Weights of a small GPT-style language model, trained from scratch on English Wikipedia.
Size: 5 heads of 64, vocabulary 8192, 21.2M parameters.
Training: a variant of Muon for these matrices, 495M tokens, 7557 steps.
Each number is 128 + 32 x the weight over its row's rms, rounded and kept within 0 to 255. Layers, rows and columns count from 0. The size above them is the row's rms in percent of the matrix's.

# layer 11 MLP up, 1280x320, rms 0.039, rows 603-613, columns 0-63
size [ 99 100  97 105 104  97 100  98  97  97  98]
[[153 156  98 120  85 127 175 154 155 100 169 159 183  97 110 119 135 134 150 113 116 138 149  80 145  94 101 147  88 153 160 142 124 147 154 145 157 148 134  71 131 184 125  81  71 118 165 120 117 100  95 111 167 137 119 126 131 100 163  53 114 127 107 121]
 [196 162  69 142 169 121 134 165 165 186 130 130 152  89  83  94 113 108 159  98 136  73  58 119 134 155 149  81 169 116 127 148 125  88  92 140  89 111 156 154 146 139  89 135 122 141 163 104  96 153 162  94 131 104 118 145 146 148 139 118 138 100 151  93]
 [127 137 124 111 122 197 173 113 140 126 136 143 109 154 109 115 154 173  75  78 157 132 151  95 175 122 157 160 109 152 112 148  70 115 133 114 170 147  65 172 118 142 142 139 138  70 158 162 138 106 136  71 132  60 101  91 116  53  70 102 154 153 171 165]
 [117 109 146 114  99 118 109 152  90 137 160 150  76  32 162 133 147 131 146 107 132  81 101 126  44 126 149  76 165 119 122 122 170 123 165 130 182 150 159 125  74 141 119 152 140 142  96 111 116  74  97 150 107  78 114  97  97 110 152  99 145  82 123 123]
 [132 139  99 138  92  72  49 110 109 111 127 183 151  56 149 169 137  60 148 116 127  76 135 116 156 109 127 107 137 193 134 149 118  95  94  96 156  69  87 123 134 130 177 150 143 172  80  94 164 185 179 162 123  78 101 179 133  98 192  96  77 193 130 126]
 [126 115 158 144  94 213 130  88 163 174 101 138 206 156 133  90 126 122 136  78 171 102  98 148 115 159 112 123 158 111 200 121 131 160 148 116 101 181 160  94 182 133 116  84  67  73 174 153 142 160 154  91 138 128 105 115 134 138 177  52 113 108 157  80]
 [ 91 140 121 144  86  77 158 224 161  77 105 106 172 106 135 102 132 150 120 105  53 123 114 107 117 187 141 130 167 154 111  76 124 165 168 131 106 142 149  75 154 132 159 174  51 136 111 176 121  88  96 112 168 156 127 141 135 114  83  81 125 145 156 147]
 [ 65 122 173 111  79  77 170 136 102 115 115 137 174 127 130  90 166 161 103 185 133 135 127 173 153  97 122 159  74 165 149 139 158 128 151 124 133  99 142  85 134 186 133 106 140  89 101 141 123 155 185 133 130 129 105  92 100 146 130 138 140  96 167 142]
 [153 175 155  86 155 202 184 122 142 150 118 183 183 169 185  71 151 114 132 129 101 139 140 112 106 140 173  89 152 142 148  55 138 167 173 105 179 145 110  82 106 148 151 163 166 113 180 159 133 132 111  70  91 122  88 129 118 100 143 160 165 142 158 144]
 [ 84  71 144 138 113 143 172 122  80  85 190 209 119 100 153 147 126 142 135 121 139 225 158  88 143 112 135 111 116  70 106 132 148 140 149 144 100 130  46 145 162 114  97 157  91 126 143 197 115 120 125  68 126 158  85 158 174 161 110 124 104 113  70 141]
 [ 87 142 137 118  98 103 162 142 132 152 121 133 168 155 109 110 109 139 109 115 126 130 154 177 154 176  86 117 148 125 134 183 185 140 126 121 185  71 152 132 123 129 141 113 132 130 125 113 165  88 109  73 147  94 114  91 123 121 119 149 125  55 115 160]]
# layer 11 MLP down (transposed), 1280x320, rms 0.039, rows 603-612, columns 0-63
size [102 101  98 113 106  92  96  94  91  98]
[[122 146 116 147 108 126 161 178  90 160  88  98 113  88 134 182 155 132 137 164 138 184 117  91 131 109 124  94  82 140 114 118 138 168 131 124 122 164  96 151 140 109 135 126 118  81  89 117 172 129 141 169 185  97 123 133 149 176 136 170 148 127 213  86]
 [128  78 192  80 138 181 135 101 147 154 149 100 182 151 146 212 109 150 118 159 101  81 126 194 132 146 123 140  60 148 144 145 114 219 140  98 154  83 135 127 135 162 106 158 111  64 139 128 160 142 112 113 104  97 107 120 137 118  85 148  61 155 110 164]
 [124 129  93 121 123  97 135 105 138  85 110 153 157 116 122 118  95 160 118  99 130  85  91  70 109 131 189  82 133 138 134 136 137 148 141 147 138 135  86 115 133  92 134  97  39 106 101 130 130 116 140 150 153 148 133 158 103 166  96  78 120 155 123 121]
 [123  69 169 137  87 131 151 133  76 110 157 171 132 132  85 121 128 150 137 110 148 101 129 178  70 106 193  76 148  87  81 112 144 137 160 164 120 131 119 110 132 203  72 184 123  95 154 115  94 110 104 107 156 144  95 151 175 124  86 123 116  90 145 101]
 [119 108 119 146 121 130 167 153 164 176 124  54 199 125 112 105  78 161 179 133 162 172 109 140 170 115 145 166 188 135 105 154 206 107 150 116 170 108 101 124 169 159 103 182 157 121 156 141 145 112 185 118 164 119 172 105 136  56  93 145 137 148  97 127]
 [ 99  92 169 122 129 114  99 179 136 131 105  99  47 144 127  76 113 142 111 140 171 178  87 112 121 136 147 104 178 180 145 114  73 136 101 154  93 111 102 164 167 134 132 135 141  77 149 135 129 120 136 138 173  87 124 165 162 118 106 121 143  47 110 111]
 [146 104  68 103 131 126 146 153 114  91  94 147 145 144  74 126 131 104 169 157 149 166 148 141 110  57  93 146 108 105 129 121 114 122 145  63 189  90 122 154 107 107 141 113 219 126  94 144 102 145 134 149 175 157 160 112 152 141  76 111 178  65 123 126]
 [149 111 137 129 149 120 141 131  86  61  84 164 125  79 103 147  94  86 118 102  79 170 141 122 144 107 113 100 149  73  70  86  89 153 126 112 170 131 114 106 119  58 117 167 185 187 149 167 104 139 146 116 165  95 137 122 116  72  74 177 124 115  74 141]
 [138  89 150  98 133 117 102 131  50 160 102 164 140 168 127 184 113 194 100  85 135 140  85  86 179 143 140 107 131 114 151 172  79 142 105  68 170  93 154 139 107 156  65 116 142  75 129 136 156 108 171 123 120 119 137 104 120 111 145 166 147 104 126 122]
 [138 105 131 114 121 140  82 122 139 129  97  88  60 170  65 102 134 130 145 117  70 131 179 198 135 116 127  69 167 130 128 176  85 134 110  70 159 143 178 137 101 138 141 107 141 145 101  83 136 181  91 148 151  94 141 126 127 108 105 138 136 115 114 166]]